config.yaml
num_hidden_layers: 11
hidden_size: 256
num_attention_heads: 2
num_key_value_heads: 2
head_dim: 128
intermediate_size: 1024
vocab_size: 1024
hidden_act: "tanh_gelu"
norm: "layernorm"
norm_place: "pre"
norm_eps: 1e-05
positions: "learned"
qk_norm: false
attn_scale: 0.0884
bias: "all"
tie_word_embeddings: true
parallel_block: false
init: "normal"
init_std_qkv: 0.0186
init_std_o: 0.00396
init_std_up: 0.0186
init_std_down: 0.00396
init_mimetic: 0.7
optimizer: "soap_variant"
learning_rate: 0.00289
lr_mult_o: 1.11
beta1: 0.95
beta2: 0.99
lr_head: 0.00459
max_grad_norm: 0.5
warmup_steps: 200
schedule: "cos"
final_lr_fraction: 0.1
batch_tokens: 65536
max_seq_len: 512
doc_mask: false
train_tokens: 230700000
max_steps: 3521
dataset: "wikipedia_en"
Each number is 128 + 24 x the weight over the matrix's rms, rounded and kept within 0 to 255. Layers, rows and columns count from 0. Numbers have three digits each.

# layer 5 MLP down (transposed), 1024x256, rms 0.0722, rows 444-550, columns 64-127
139162122140110105143126127126148079130155109156137099182158134154134108181154134116138141112128129123101120142121125150154088127168080115144115158147193151134121116133153160133149093119110148
151165148125141182118131177122128101117143151101153123158155159138103147135112101130174154096132129154125109109126165131158109165100095130134093121107057135087103170131098110073161169133146152
158099144140138128097088120167125137101142097127105116064107150117131131079134137109122119108104126155115146056130092118156126127121132117146114137164151159117125111134124146101114103151141118
170121105131111129134118125170122130162161132131084146117140110146173137116120178109127141157111109113092160123118133162129169115139093105121151130157130141120121102155093117144147152108141139
178129111142157166157141133155125112135123110143128128147151114133130130169125097127140098133114113139125138135152163109127123094115180146120122068134123126085082094110170108111111177118151116
116126163138176131128094134141110134122108154147069136106112156142127155080169091129166126134136123116134116107140125107203143142124079118130107142103128128117102159124130096136123120150142127
122092143122148123125186128136123107120091107128143135091136162106107161086111156125100130098117140153091155125144122134113088148140114084129143132151082139158111151135126155135099058143172159
121132098075107147153158085140101118105152106066145156093103120086151134113146107135108134156162138124127111123161146085067126081148147155121153097138114102095098122141108104114145115103137127
159112137155172100119127117119152179146164133128150148120158103148110164139144076132133139064101148152113123124145124100139128185134124150123137106120144150154154119145077105090119166168106124
117175138178121156114119138139096150160157147137157149097130120144084134094116132090111160109168151096096154115076168140133097146134160091145133114137106126064130208112105170102139091159161140
100127134136089175132118130125117132115075132116137109163151123130087136106137185195145138130085125110144135165137118130116122133119138157143134112149120121130134079139144092165122131138133120
145117131126160125146132150090179116127142135141143114160124163131140115155150104154105132107109064146122119110143127107118097181158166138102114104129133119118094143148134127116079154112111123
105132103143163155141120135142139139130149099125123154120149145127100095144143096131086130120131138120123135099141149147122148132126106115110168174109107156100101121144077098177106153141116118
113136130102130097115128109128105104117116147103129154174119139137118133104170137147171156052137099150111148140133157156143156129139101147149169134118159138106143123143137124152151122123091160
125119130108100136098158097082140093099138116136069123116123170105135155151131117132129107132101165130123137150137141133121137130149139156114138089161106158122146139146127093095119100164159130
156129115123120129100127147111167062110149134100123153162107112144120106109156141132128133083108131119157146125133123122139065140108163126115154124182136118158140143109152148160086066112139109
114114107155128146092141151144099185105119135098108163131137138152161146111107131133099145191137115089140121111134160173135125158097153081111122130145145145124106135105159087107153136143122136
114136120125107123164118141123116147129152142106154135175119168194128154097139172166127121133063149180132101136114139154140102136152167143112162111138134131104133108143145129146110149136160127
126128161090085112083093106102116129109123131099125133129153163122088130101146142103159140132126124088166115157121112151138121122090146178170172107117090121088107124143159149125120103179141116
154137144149116174136127117147122075105121156140085147151147161171122137134121096104138103153118158100149133141131109148135131094084081095183158088138132112128132162131139143144110105130150139
126121146117112148143135135114095103149125151115118096155093123138102122131138165092195128131101162130165133111090160110147147144152103121114104118113148108161132133139111098119130151101147082
156081141130123116141137117151065113107084134136129110106139154176107134097142105139152109138136149134098109161163140111119142129135114120072121117135152080124118176118134134087135131157139134
110136115151091129142112161170102046108202101146085148107105134081126137100145150165140117126156139133153116125111099099141156123150133087124153130127103083152145115116149126090141111144173156
133132102111086105146128117116123123092117138138123135134137140070113134133124162129108094125102143132093156178163084164140166093093084150203174131103114146114103100111194181134111115148174157
135117155160129156100175118138150080113159117104147128150131159131099122084115073109103118176128152105107116164117083122196118131121085113119105135155153105192151115157083142109146128112156154
164143115118150121136112160146132114098113113093143126148121164151126141092094089137155139144098134128172149089118143143065176101127116086081108139070147158141136105139135113133114122119136140
147155115129156155151106144131102085085126143126135140130162146172158118117125096106107108120141136189151113134122134126146135133123140126131118134184104167122107125152145146096099135127160132
128152150147124098153144162155158106140119149150117139115109069084132160125094121147153099145097137088137104120125134151106119149074143128120145093167136133098092160094156124095156132096152140
139134125122150110072163142127125144113126119152125102165188167166110142077110114152132139152154150154135054124089113103095151127103120099100153093091111103112133129127148136088108102142081160
107125139126154152135146116112161159097116157108105091132140132121129122107102144144158116129103109099082142146122149126137109124137110104120103144156092158141143116122125108107127124084114143
131133133191124105128123113144069109112098131160108152143131121082108163107152140115140124113147114140132136089125110128154111131142134119093126107123102122152178095151140135140159114117131100
133113148153160108125079150132158155114154148162094178086109106117118141109091204128138115141167110105085073143106109107139158119133141104152129108131108126087136102150085136133117130113122135
101103096131102125172130158128162119121088113099056079170123127159138138095061095149101167144207142122075103124136155131135131103121130141151075142146135089130136107115118133153101092142083179
127139123113114122109155138125136149071131117120106123110137129128171104127135152088123176122135142094115117146119137078156121122116159135092116150159128097146157132129149127096078170123107054
144138162111138120142146170133128133125146121112138142123162147115132143135124100177113153110114149122105118159098136139113090119137124121123146112118123144143131086096127124134082128133168108
145067128121107133122144147157112134092128099098118144147166099126139144167102118134169143129103132092148111100105109103114148164167133110141129119093164175138151151158116100126096168169165151
102132170122107146143146100120170160121088183084106152138117144130150094114136067152122177136090142087157119077127158141111137125168106099106131137102138112129157088144107079108131183093125162
182138137155118135120138121142149139132124134152116142129155121105158116117139165074094113139124125105138129116129130131127162103115097125162122114114140108120119176143103116181161166117092148
121141145144137141150120135176106130165111142091137142114121149123140120130125150140162148100151096162159123123122135113088129107119107165176139130118144131141122130175087127111177150147117120
129106097129155143146089144132121097093111145146152148112114214109120143187122096121132086137141144171104134144139104118135150162160105133113108146128103180113130110139130148084135106133114112
126135107146138121121125135164086157126122151123110157135145123169140124140145121181166157103110116110131132099137128129137114121144139166122132154141122132107123110140093147151147126134142173
132086129160141115092102108142143126093128083150158149141158195130109129114141092132121160124120091100110109148119157132142152093120147161153141135091122076145096076173106137141116122094129167
158137115128124125133137135134133127127125113123134085111134148109157089111147153155120136113132153129119147151130107138097136129131108111050108108125111125133127116104127077112131100142182154
119159145113092102071133157122102135096153152118125159099163196106129141086159112134080126134097113172117084133106113132139089115104146095127094187087123112113175073140110113099151112093133094
109160157052101114125115102127114136113145122138076168147119126146073138164124117143131128174127114130106114123142135148172112139120115099129102181134093096105120151132123123147099131113088084
170126117127111111107125091131149133104118110119172170126108145131115141116184137104110110109148102120125107139152137107145097175131089179081146141123122113131120123103154133120143156152123112
148127097115129145118137100149124142145111124130128096103105166120119135134122111150178139105116097082121135101127105148127177106140119110076149116105138145113140088125131130174105095133099151
148147107125128119133132119108119121117112159160140150109104140127160107115139156122117129116085116119093150146096140114151120137084103130142114098146098160099128186139125140148154136138101102
123134143124134129070127143134134065118145112078102111117130138119145114098117159101093133167148131120131137115101110146157126105129115137078107094112135119176139150133102152093173136158157135
097165161170166145113133142118133138124115132133136123105139140110149091140116100142104164144117124112081125154143105101122118123087088083109152118104181129056112134163127126127118178117118128
125090119102127129165145132150136158169136120138129153158135149121130114158137118139140163110093141167099159102150175180118145129117150092141140125157095113120109120100124141110119120134117141
122121098128143150151106138109126130125110151168113143115163155160129121095103118121147157119112123093103121141096102138120118172161126127149155107129117141147136091117115138118168119107114145
119140097114120096087144166104112140079129149137110144138139161115126109156123105136116119154110131103132154131118119110109132154154124146149116135145166116168132170129173085134117110137112164
125095178114136186134183121136111183142137113120131157093142181134140136156114133103124099131126122120098121150131152146101143143127131097094153121127134130125100133128121095138153124107079148
133140125099177093110182121175135126106086112098143130134105134129091106157120161114145138119110093153146152163143114150164141128132138142126129165106091117120114118117119136091133153119135121
157118090079118135147127124105150108094140151189120174139130183150136122099104113120162158157142148135101116092105139140092140111152107123143124118127109108158095134108142087121105139173105152
104139168139133165119133120136177121093157103103132143161139133131092141111096085180154121126132139140107130158124157095142176118115147125128129107131142149106116165100155143115143108145129119
114130162132116106112125102151139170133118075139131132133154120104100102161130138153145109141132154114142145116128140161128085104148154178185120110144106146146121111161136169122119107063105119
145106127137099138144120122148120174148138113170143139105114118154172129110124152121141115131106113111070127117103122168138142145104103113106124122154153116145090108132139114118127112081158143
163081125070106115144112096106125126107115097148107108118138140133097125086127126122171106130157183119140113134129100181138138123103160104145153156091093117159059118138119132173106122076141137
155100130088158089120152152117194121120101132129142128146099117165146175143114121119153082122168092154129160100141146132168171128135158098146149121145136129150128169147123140154137099110151133
121130145097170149175144093152066146121082129085147112141070110079151145162128159094112110124130125112129122172108095105141101137107125102178105101136145131136149145105109155027133116110109124
119138104130084107121133162130111109092144158149126126108119190139150172180129131135079135149131154096136096119098147146117125173133206121086127145151125089145152143125157166152107118135095107
138139114158178122139159151131093135131144146124169117107125128099098119128137156163120147137120123160128142098091102159123125153161163154151118132167109118153104066133110088157147113121087122
122171138106179159122089135154142126105148133138129157129143152103112151141137114128165098131112117075137113129197101150150080101134162119145068151079114123117123115144087096110098146118111115
128159099135131149138103159105156132139118118129111128142105149114105137104134119118138171112124148131125088117133127139143169172115074079116107121121108149119154147127132098138121114110124144
166101173159162115107111133107172116133111086140135130144103103105167119135125139094131088121113122147164111152121143149119100119189170103138138144094167154159134142169123172073112116141082138
116142119084134136082144137113121083148118109120116112122123110139126115101138148156133149139167146103056146136114115138119104108144116155109134129105156123111117104112138132156155157152118140
145152150123139122120114200126132138133102140139129147181113127127148097130103166094144133137156164139102135155157119124097071119097123153159159109116177133107130165117104124094134162130192150
140077089165144107141159147153096139120144174137122123145133168172105108098141133127151164119122121139108154137149187138148108176137136104118123137165108123136123152118112147159137123138152147
115082126127087156141149101188125136143128112142130134130161141151129137140127149148145113094122128073157124096156159137130138138123145094118138115165122114111133116133129152154104106110133104
176151165082137145086173101132168115166136082098133137140091127134116175127130110117117172106115150084107152102158154121122147126133156071135120091142178128136110136179124102145143172078133090
087147131089173122113147097127156090120125109135143122121197128131129154134126099113098102125090124075142133140133138092132170090135131109106140105139121119110149117146166130147110104160102120
101157132135086144115095109120118129118097112131100117140142113135154129101137153133107102138087118160112121133139128156096091138128168151113120130123109130144163090096157109067126114120113126
150166137133138135101141143073124113114077122125087105124102127135110133144147130171134120103128159122157061139148107163103122129139139125145118136115119130117141155139177125122129124122122158
099120129109141169101089136111140123107111106110131172150104144130110103156119150126122157146107110152110154116093096160119134099141108132114123122170154132156142064143142108145146140190074117
115170111119103161121131102146139129128121106167109158140137176135193169130159116135126154086140126091124121147155171160093118162126084128158122118113115132146120138143137077141146124113125134
180137143156131142132114134124110166143097116143107152167111072167136126129118098154165089141109089130147132098136176137127140117123184134150109147101115105107162096154119179154104141138134110
139130141143113129173130100133104069094090114125144153108129163161132120160147087107092122082120118083095180139087074106158090131127119150130110101177155173163097146122070137109101124117128109
148166131087121096155091150132102132151181137109113142135136151139129121175106113172140106173082106160106117126137119108159082122129131166074159114087098050122159134124151128134106125124155111
117131131126130104102101105092134134125138096118124104121123131139142150113139134146173130083137134147135155098131101138142131148090101100162153126129089118146131126138115105140109124160126116
124141134112135110137098129132137081101159157116073126084093112085153135153149099109118117093115121165126102126108095128123157146083110131127114120121124119128082095092146162123150116145148168
118127105101122113088101136144133119141121179130140135126155206146124119140110171115108135215139145123114131107092072136127134173147159118134132165128147112142122122109123166159124133104060122
136127133153112137115134129081142131116083084106139164159108125153154125135152160148133155140111152145126124137096119142115132129118136160150106125128169125040107150113176127131106129137173114
151151121094114100120152110108132133102099091118148123098167149153113105115176171178125130169108142185158113085107080136122137152139157122196141089133142090146121120152120109105109148137131144
137114067036142118148130121112149156162124118133127133087111146154141101149149118139141138132141121144144157093098146099169137144142147136153161101134132092146096127100106127129147123118134138
147188119143168159125134170141105168124140126129114126152112140150121136141112154126137108114102126106156133140144070117108116115162116107126102141128124181105145158166178166120148141107125110
147150124109099165092127129091109087145162114121156127095100089114144110134111115088125137144137142102159153144170170112156146135113144097151127144093154131104127122131091172134168169140134146
144101107140157165156090125108117075154149143111102136117133131111163108143153119132093157110150131130097091122103108104126144139095156109133116117113101149084136196096102159097100102148120112
081103158146153154139132124077147115075116098085138137137082174149095155155158115152120112117101142136107109089075135101110157136112110112119145133110166133133129153171126133120126134160131122
098113168118097130123155145113119106123139161143084090140089148110140113152122125161145123121147146101103089137105192140105143107133098137154125120151137117116138085191134101130125127124151156
106119121120096111139156107163175118121134137122128132121098154123099129125113142083110123084126129139153079151124102119151121128100169117112161135141080168155119154131190130123126135118105077
152153140122089173148147089144119135152143136114133113148081112119092143087151122118138150104121136119118127116115164129071112083155111162107148141163122172116119136123130123130132133111142150
139103136111116135098126062132103168177103135158126135166133089167151126125089127133159165094167118117099126137113148132138123133120062135129101141142097144127112095153124159146113136128138143
134168154127100131042124133188138132123130147136103138130130118128173138105117115117137090122149093137101122116161135124114083150144136160103102089135117115127122086110141113147111107143167154
127136149182138131079131124132138133136126129096137088134167116126151120140129128120115092147148154083117105097138114102104146175101107126175129109115152122131117108110156104079157201157133158
137115136124131119148123112087123105183106086114119119155155140160118121104081114131088130101130101131145176164128135141097167161150107166143117112146116130118134169104138126105130138115181093
094122091126111115127158119149113167101100086091124126138107135127104156133088117122177129124109115111131136084161141141171158145124140122136137113170117127137139169111154107153114176149073079
126120033085134145128126116122133130152153158135115148147096210132112106106100094106084154149144164136113130144148165129111113155121138160104105134156146135141124074127122145130116169120178134
143133118158144140096184144136135097122110103163119097113089179091103139093138140101116151138164153135084123086098137168130105133120118073158140136141067097159164154066164109095179117105149123
172112132115087125140124127127152124090160176145106116136126112143108128129128147195164124131126102079132168124102139106152169173109105086133159108119126111152146161049148133137161116089130109
067110189101147136132134169144179122135144124123155135140123080128149135093120105145106116135121116145109144095118133172143094126117085159143159161157150138093160134140115121161121107130129160
158123082142076145143105098089115136111143153095152157172131146141119132138136124159155136140143145093096114085108151087115138139120107134145162132163077080091110142109183072087142143148184124
106111077149132148119142134120155120157153149125130109117092084142135082160148142162138085128130116164139151128155133136140107155137130131116120123123148143150129159134107145095107149119158139
124129140108098125110172114126157125157125137137182138102142160141113140119153116155114138144106070128121150112140121169131118154124127120105128056112145082067185136129142107126126137130100133
134121128168145114137127119121148111134091134150134114150151153113126109149121127118113111136154130092125134175140128146083077151142149102124110137133168185129133154113146118096119091118102151
148126154140124150114097109108138156116130144129135126107094131177142158104168156137132162103161129123166132125126144168116146146169150098144114116096165128109143105150108160131125106130182093
# layer 5 MLP up, 1024x256, rms 0.0865, rows 445-551, columns 64-127
119136168140149123145102105120162142121145109201128106132136137097100106184087123072148106082122161149161135156130134106102160123146120107119116071146160108104105123119155097142093078144133165
119106130095131143171085150126133135144139144140128129119140094128134095145106121134153161118161098102159105163108160105145110150148099133112135101093116115119157131126112185181098160163109141
141115144094129121090112088130088109147188137102130143139134150167088129118138137106135145161124108196152081128110085116126122163124141141164094121162116092105153140067157149139106109092140144
159153104116133124119160095135139121156103068171135106126080091153108118207141126100142135157108118107137103097187122133111139134095121120105146143128096093142096083140145120129139113133173115
140073122117113114160097124101117117123135100148113111115112127134116136132142133138088158136129128198102180131118115087123125116131131164086176121110074131112135123088126103151149142135191144
158118127110139138126085133127122138144127123132143174152095102140140148140154158145150148133136160124124118097118103136107121129135117144125121185127162145122119103168125077154118115164078122
097132119135107188122135132098139138132111132167103122077100161102135117161189122128094129145159102089151145123133140152178148106059106115155101128128116107138120108196128156111122106126122137
120094142112116159127122092147168124122117107117173131140105112114106111144153156141113134127141114122164089130110084168119142154153144103135121128143125116126074141113132129133095102119142133
172104105058162170096167147094149146164136105119119125112142112139112153115120116117116114113119106169126118130102099138151126124110163131118109117151095097128125153129129144111096060113160202
109100121163120103153142130129144147106158101142163151160113123100108126132151133106131108113166160113128122121134166124142141152143116099112139133144139162104149161114145158162157124134146104
117140156121146122082128109110153117143134154114131101145123115134155131161155098120085081124112116126105146117115139104124150122132128087129136103121122102165102071184123114134126099124141124
106165160137129107122108138106115117111101120176117132139129097135142115109116101132152137138122155103154119133100155104123167128114166114131112114100148178131128092087111102115142101146109115
117100154098118141133102153102152138087133114113126133121159107106126136156140174140119155136117137120096109120111090165091122132113105126135119135126155132129102092120136121080075168112152117
138125124112140162161137129132137134080112107149120173110144123141114079110133138141109132126108096098094099104148077087152106155118125133128132162134180119091113169145097140130123117138090123
119070167152115167119116147122128138108154109127133122104186108127117145101114087152136140132112151132134138084196153141116143112182125150115121093134155139077103097147181130098141061113091169
097143138131137148171126126102155136157123140157147132074119126120160142105086141160110108108128158143125127119161138113151118074121105148134163126105128143167091100121145151166137164151127148
141155141123149135124150122131125106118132135147176148142140129156127115067132139150086134143125134119118136185125130136114145120128130078157091121125119161137145123145158111117103128181144117
127103158167178156117158141133181134144172181140156083102113151138146112128169127125111154136149143116105116161120144115080172144115137076142142148101134131106155064140136117094180143144111117
115095147153131122142112105082120152137088164143123132165115106134138100102156121108116125127117111110157080110117136138078138136168177145082151120111152140112133163124164091148117139085105138
133124113115082121133104098092147121092167160127103136100124137142161146097157129071123147159116160104156114131122153147125130119109107120118166142127124137135089100134134118169135147107124146
165107132106164122129089101150197108101127170138116100118120112133127153116139166093153107116095174108120151140094121124115167143163146150131135164159101167112168136098097174109102143121152109
120139130125140118124161110128139150137140146191137075127081119188130103151138145104114118152135165123167145116088138112111119118121126135098138149146160129132127094140132120125154133077127138
082106090142124124102158066201167109147112127103124121118127102136139150132133162091162091155164149136114107122163058058133164134117147120166150125100167074158101134157171147143159104149121157
135152123150161125106126154166137090133127100106135127126129123110134121166086123130120173135113134153068094139119150108139139126151113165142154145118108135134134139108143132112137115130126143
135133141137139146082131100155129107142114128109124110161136112156116147145154091115121151137127107104129130132134113134126081133166128112128132078110121139127099184123107119168115136159133094
100113113095138145104139114134144169175129173131128149132127112159123117141146145126125145148108117148122145116108134139092158115130118143129147123123167108096076119139106146144136146124119115
095135144102134111101116138145120086115110123103119136146152130166157147112137110172074102095139139127144141140132132086155186157064091098157139145125135152090118119130158104149128136074131088
152156102149141152126154123167143139202115137163153117127127160114157091133119102151125149089134139165121142153127168130107144162148106125111078114172143103123096128125123132112109162151131143
092152155134123163132137129099087057133146122128127133124100174094088157141097119128116120169138161149127144123177119151121107084116115160140116111121131098155115141128143130098118110182130107
143153110108136153130135129116168144080158148145125138128157127122117153147085104113212119130100129118151090141100173110106150113133155144140097162097151129127096122127128118097121127077146123
112146091097123097106091156094125129133110103129135127111125110115120140114187119122112123131111152089164131106163115134138105142137162102106149159115151114138112133164147123130139115125109077
094089080109122148137130113106094128158089159149132136154142142175077102101115115135089184158117099082058157140095138130103096106122161086132118166124144124133067154124147123169138068124121167
138140138123125060133173141142078164113191154111137111120149159142118143117108133133108143126133147152192119125148150098119140136078142109067102098104095152155113117142163172179152152170175067
135063079156155137128127133143130134174102161105130159144139134144126171167121144134117138107126140124148148142161095106132112156139154116134087128119121120129113145138102128095126125145103108
147132104122111127140100133074146117117148146172102141150120091084151094101117140148087131138123092125115118107135119118137140133118115141103159166114111117098114140144157142131150119132130104
159120142111153130126129150170174113144115144139134103120118080141159115109132145121121093119079136124146129080125135154175132110144154115110087117121120166165091097149116171139137140181125131
087154128135158144159138125083077106117124130133146112113091137122122112125121120143128161125127130126173098151127151131129068153152167091133083165128181112111161107098150101145137194140157116
164146114122139114122101140137105134145165137120065066142120129145153146159174126164107115104107135168132119129105132130132127112092135091136166160105092125169158139160106175145136139121110155
120139126111134143143099123113135169181109111140119089154096135105100134124141167096122164089159128120123105102120138141100149135120137111148157116141127155129125140095147098129139157138113127
131111119117128112129127139138135078115129150127122101127152129123117134137110135111063121115174125133131171146137094114130142074118150108131096131139142145155125088135137141125171150138169060
152122142080119156119167124119160116086183087151137128130125106174131149140118183123126139156151146128138091148119120134133134091050081107141108146166118115111127103136172150120108150112137149
105146121136083131162092120145124147142153090145104087131140154107154116115176117144123142125097150119129153159109130151133133131141150105148137125085081120115116148131159136116062136122104146
125107144126127079122125078112195112132084114131123152125125112141134090112119136093121138097121107091155120108178104150150098153173130097129130109132138127138107154113136086134109098136123083
140114144071133151080114142095159127132132104107166130132154074167158167148110131110126136070129152155142148117135097114129167082049035144097118117109169135106120161097169170125143132092162122
137126090126133110128137187118118134123109128108119084142157081167123100152206087106106127151141129106131118088128127132146125132095148131151136141132125100123114119132125140152111086131134088
145126132162115129129132101142149161153128121158124149139119153149131155167112118115147091147099146101132130131135132123108106134132159140131152107150129128095140127135134157083102146144169128
182103100132125133101178095145146117148122091136130086106068102107148105128152095113106114096118155098146152100157145114123118110151135126156154120149120118127136172114128134121143121178129143
136072106096149135125136124078152157170104149145123131159126107090099149096110138095158130120097121143143161099148110141125125129054160137145161170121189124108132148092147140127118121166149107
174109113170159105137104130123151156099145124124131121080111081125135147163115127119105131132125137103108156137118068126122124144158143112166137127153139102126135136090122121102089134158132145
106110144152148170079094154162136102124158157139120114081115132120102141134126106108117124130098137137145126092113135113109092104131094127155160122109122133141141084099133117117139150116132158
142145092113139106146158141161158199116120151107146122116167121164136138144074116122096128099125141092142138117118142163110139181080139113134110108168089134150148137092081123113108132162104115
126132096099142084131144123123158120127171153115114130158084092141145090168113128113102156123151109132152126155162158142120152142089120129133124141111159135173144111119099133144126133106134135
114129112148125097158136127130080106058132133134090117136159046132119080161128123108101107139151154122139154131169135069157107098094144108147107147131144139125116151110156092135143195140137132
127113109130126093149143110144157138167121149125144129127162103131110040111126113157152119101122116137128112119142097119109141146073123135166132126118135108137162114129159177114147126169204084
108076139122121161145147122131134124112136111079107108096120120117165116135174123085139157184121150132146150163115159115181137117117114151124149103143114112157111162142149117169136112146105146
142128119155101139151127135132118126109108104080145099136140109117136140108142116130113128151123184155168137157095110123108142145122148148167095138122151078071120154112134103127143108146135130
134123093096119110138154146079178108120125085147141144132087105087161137112125127110135143140105077106129123123133105123137166133142118096097115171159173118151085134140130104133148113153123095
124139179127130068127103146086106130108114114137158096136126129111111114146121128126118112107157085133125098108100103115120145138108119163111109150113146091172046126167134123127109122154138112
035117109110113173108136162124148094128104098121147112134165109113104162110124177127125101111152096161121081138114163146110102169156116106105111199107082093158090080134149147132123125106124155
117131116123145122144121095120143114145147106131140148150107106134119094109067142097075198166111143122107167161138131139132101108145154115139112128117159120098144160129075119089165149154123135
123164118134159142121187108100098068121094126129140130110088125096128093126147096109132098121134132176096146113144115099112140138101142109087139123104126113149124084105138124103169147164157119
131154103128131113147170161125137096101125142127118101092112107146136124104142107136119079131120119104083136112140093139118110115108118162105173120099124108166077071110149136114146134125164131
110128163167137147129150157114091107128118120149101174130107115153166145151151159117178113084145127115123122115132160127144148127137101102132089132123104102084129144134110129146144130112178150
095115152137142100123128113127143113124152105128104147152118122135142100150119091119080103109109118113134152189165147175120155130155176124122121138076140144130138139102140136114132101113153130
117102129132104138116131139140112142112116138107104137156109082146135123128140123114138114134102089155131146120102127136104137149146132132118145138111121107183157145136114140150121103109157101
084114072124101120149136131089171106126131133105131105137134133136123162106140140173148119127141133117119133101122130100111139143136114101133115126098111124094085116155141166109112143117135115
082071127108152148122147094082136140136121127121143090126118138130094158125098166108130111117130125132157141149134106157132139125132143165145120181119118111136124124105104142150120127140158108
102079087118132152132140119162146149137147147117066140131137106174118125129162177106109157146115130118159117110167126150111153112157136126134152156123135098170121129120137155148125148164127120
123110096090131122134075097119109155126109095133115104117139107144131128173148129102133123123144150132121091103142118117123117158152135160170133111121110128126131176127120177129140140120128108
140147143115145127123115148055128166112087108153108131131132068099100116159145128115136136174104133113102105098158110141137142085124167145119106137116147126117121157112136109139133151147153149
105103109157091148133142152103075133104126110143124121158120093103136101106150161116093109133151123139136091122073122176160145115117167114110123136175095101112151085107170142107108147107125128
113139140115158128096120156149122180168104126161098116133109108108121125127107157124021099147137174094144131115109157106098178102176124136084154098163146148126130151119123104105139151085165089
099116124134136120133119094118114135075150137152133144123101082149143133095133137148118110117111131088131105156092142135173160158106127124144099127129136116134136068098124127158137164125097157
129148133122117118157116113155091153135102127124166072122164119126151132112099118157078127156126151189121149090106142101125146117134046124178139148093120117134117150113127146124159113123123151
147126147148122143111147080131129123157133108137142100119118126102167144100107171164153106081129123132097108132173134135109208119137139103158153089103097138177099093110098110108112134122136145
127108114081118148084151138104193119140118118134139142162142138128162117137140134178137136121135168116145157113093117111118072112102092101157138145111112141109121084108124100113151137177126184
108110095135161124113119101124129149159103110128129112113094110101146144144126111110138112121149086146094061148128129172148129089147131093100129174167132185112147103134104133135125127158178146
133129097137117123138156109117124166103107161149113156127076134161146096131106124104083111148150121133114148087131115135179098129117106124138140127108154132144151126133139156104101128100120120
126095138142121109140140112121104097154128083163135141140132132177153151134130091113186136114066112131139155104140158115085143123129131138103123115137152107178102108083088097107122132119115091
121147131119157122124147192151138079141120109139178090200124129118081123164105124136101132174117128128122139133135119140151122141070085092146130173117088087117099173139131087118164137115132160
147140105112136115164118138181129125156124118160080140122108110102065106107130148144077098110109165152098165160185100134121098149130137128138132175165148107121144103115147108137105135123107118
121127139158152162097145140177131147137110190101148099122136107123152131118105171094103131168082106108127131154155149096125148110118169099136142072123136151129175142088132133105114154150153123
124141086124143101128137117159135107133122134109097113119127145137118162147169144115121130141143119100131143117128124103122128117166128118135104101117110109153179090140137125125153129156146117
153088124099144096100135112118148111151096163105124090168163158094124097100108139078148120133184134114158135144132161119174107107104146123120116104125134110123142170113128138057140114131125143
079124101125099111088153101092120133143113151145109135152099083124074126159159192150147133164115142181101077130113151067148114184133148144118085097119073125133098127178123166090161115107188133
138177119123127107120125073114145163126104118164072153064122100124151139126167142063131170166066158154120118103142134119090154112145134092138110137113135127106113142114126109144129115148109133
110128108123137150095088149161130150145133155138123157151123121126113134104166131092113136121163111101098115125092127167100102136132103091119133099145101133130130081104150125133148096160125136
168119121146151120129160123138138104124100144133123119137169136144115147133136138118083110163101079096176101067110163105111148084143143088116122174126120149095094123169131123153108114174143114
092140107097142135117139073083145139110077104121136113130124079110106139067142160112058130112130117125127121105098062164091123140120111143067112105172152142096168153168134125075145109119118148
141153131120141090159101147163143132140113130075138091149128105110149157108121144132131107150081124113165126120112137072119089131141135106130131157127142117131100147131106111140114128161136125
101151143132139139140118143140111094117078176184123129132135089151134129119110087127099165131165149086106146117166143105107143110148121154138123109117143132075102164107138140141111134116153118
136148118205117059129107115103151126149130113110119129139127123117132131127111137094120120113112136132135177108116141133145149108134126106143154131137170103091100153112128066140113140122115145
136135149103090104104120173086181146140113148144106129091130088121129132143147130144101117126125142117142202113114113126143123105142112122155089112117103151146114122100099140098103154135098086
101116125100133144162135152128141123160143120171132140124095126141146078173121119123127145130074124122100061141141061137092128138119097122193127152165165105103121141153134133178128120138144163
112133109107141115134127120102114090126138092130116129127148146084120097137086106135092130116165136138124150144137166133131081133115134127114106084144138068114095155127107138126074119155124139
114100126128129097151125115130108158151133128086151146135114091096089107152129102135130144128136131132104195102177100106103145120135130149150120119114152124137163135133153127144133149116134092
144129135122096111152152134097191140132138121104073120103065118082188098133120105128153121137118103183168173153142113164129135103082119151099115162162112114115107094104124077142178139131096124
102141115151156097098118129126117137113098090141125105098159127121148112141103144122137152176134108105123100145063126144111122141106136126132098127148131129132117124117165167102132081082115170
134134119123146166153178136114120071120131113146112158113114116118163139137149135124116123126133135128115132162097102127119114137093124131152124160113110157127101124127136082130117123139162142
100154163162125126155170126117130105123133171125137172149114146118116123137132164140144165148132090138110117141160166089099133124090162120113117106134094093162126107148138144121102108116105145
149139121104144155133133120136097151083150130121113147172112117127095133175134115126135145116117113116148095121108116119109122115167139105166126091164158112140122117126133135115143147110113132
157128121118154133084147124157138178145111107160141134128145130137133120164101070092094119140122157158084136119104131144123169145133104116125110152158120098136120118136129132125127058128161135
148139110093167112142119112134140129110158133133184105131126086135153084157133128105137126142158145137111124180075127148102060102106134125121127143162141127118106149083136120146116127126113144
122159137110134133141099122085161111121154121129145107174123119132102176139168104145093132140165115138143133158122141117148123097129143145137132115150109116107130119137149102158109128124129094
146120125098161156155111104095117123126134115113103138118154151122101118136146148121151074136154132118150157163151117163117070158136149137106114144133117083109080090114144134178100156134127195
084154177157162165090107116160169109108139144113137131161100095151106113113104115100069132082170127160149078124159136125148143165131151091112096128150096132112129134095141150136127118128142138
126130099163159112101159136159104138189107142120110100119139116073127128162146121111096117099135105149148122137150126071137151124149120074131146145087142148116122153129177115144152120096154118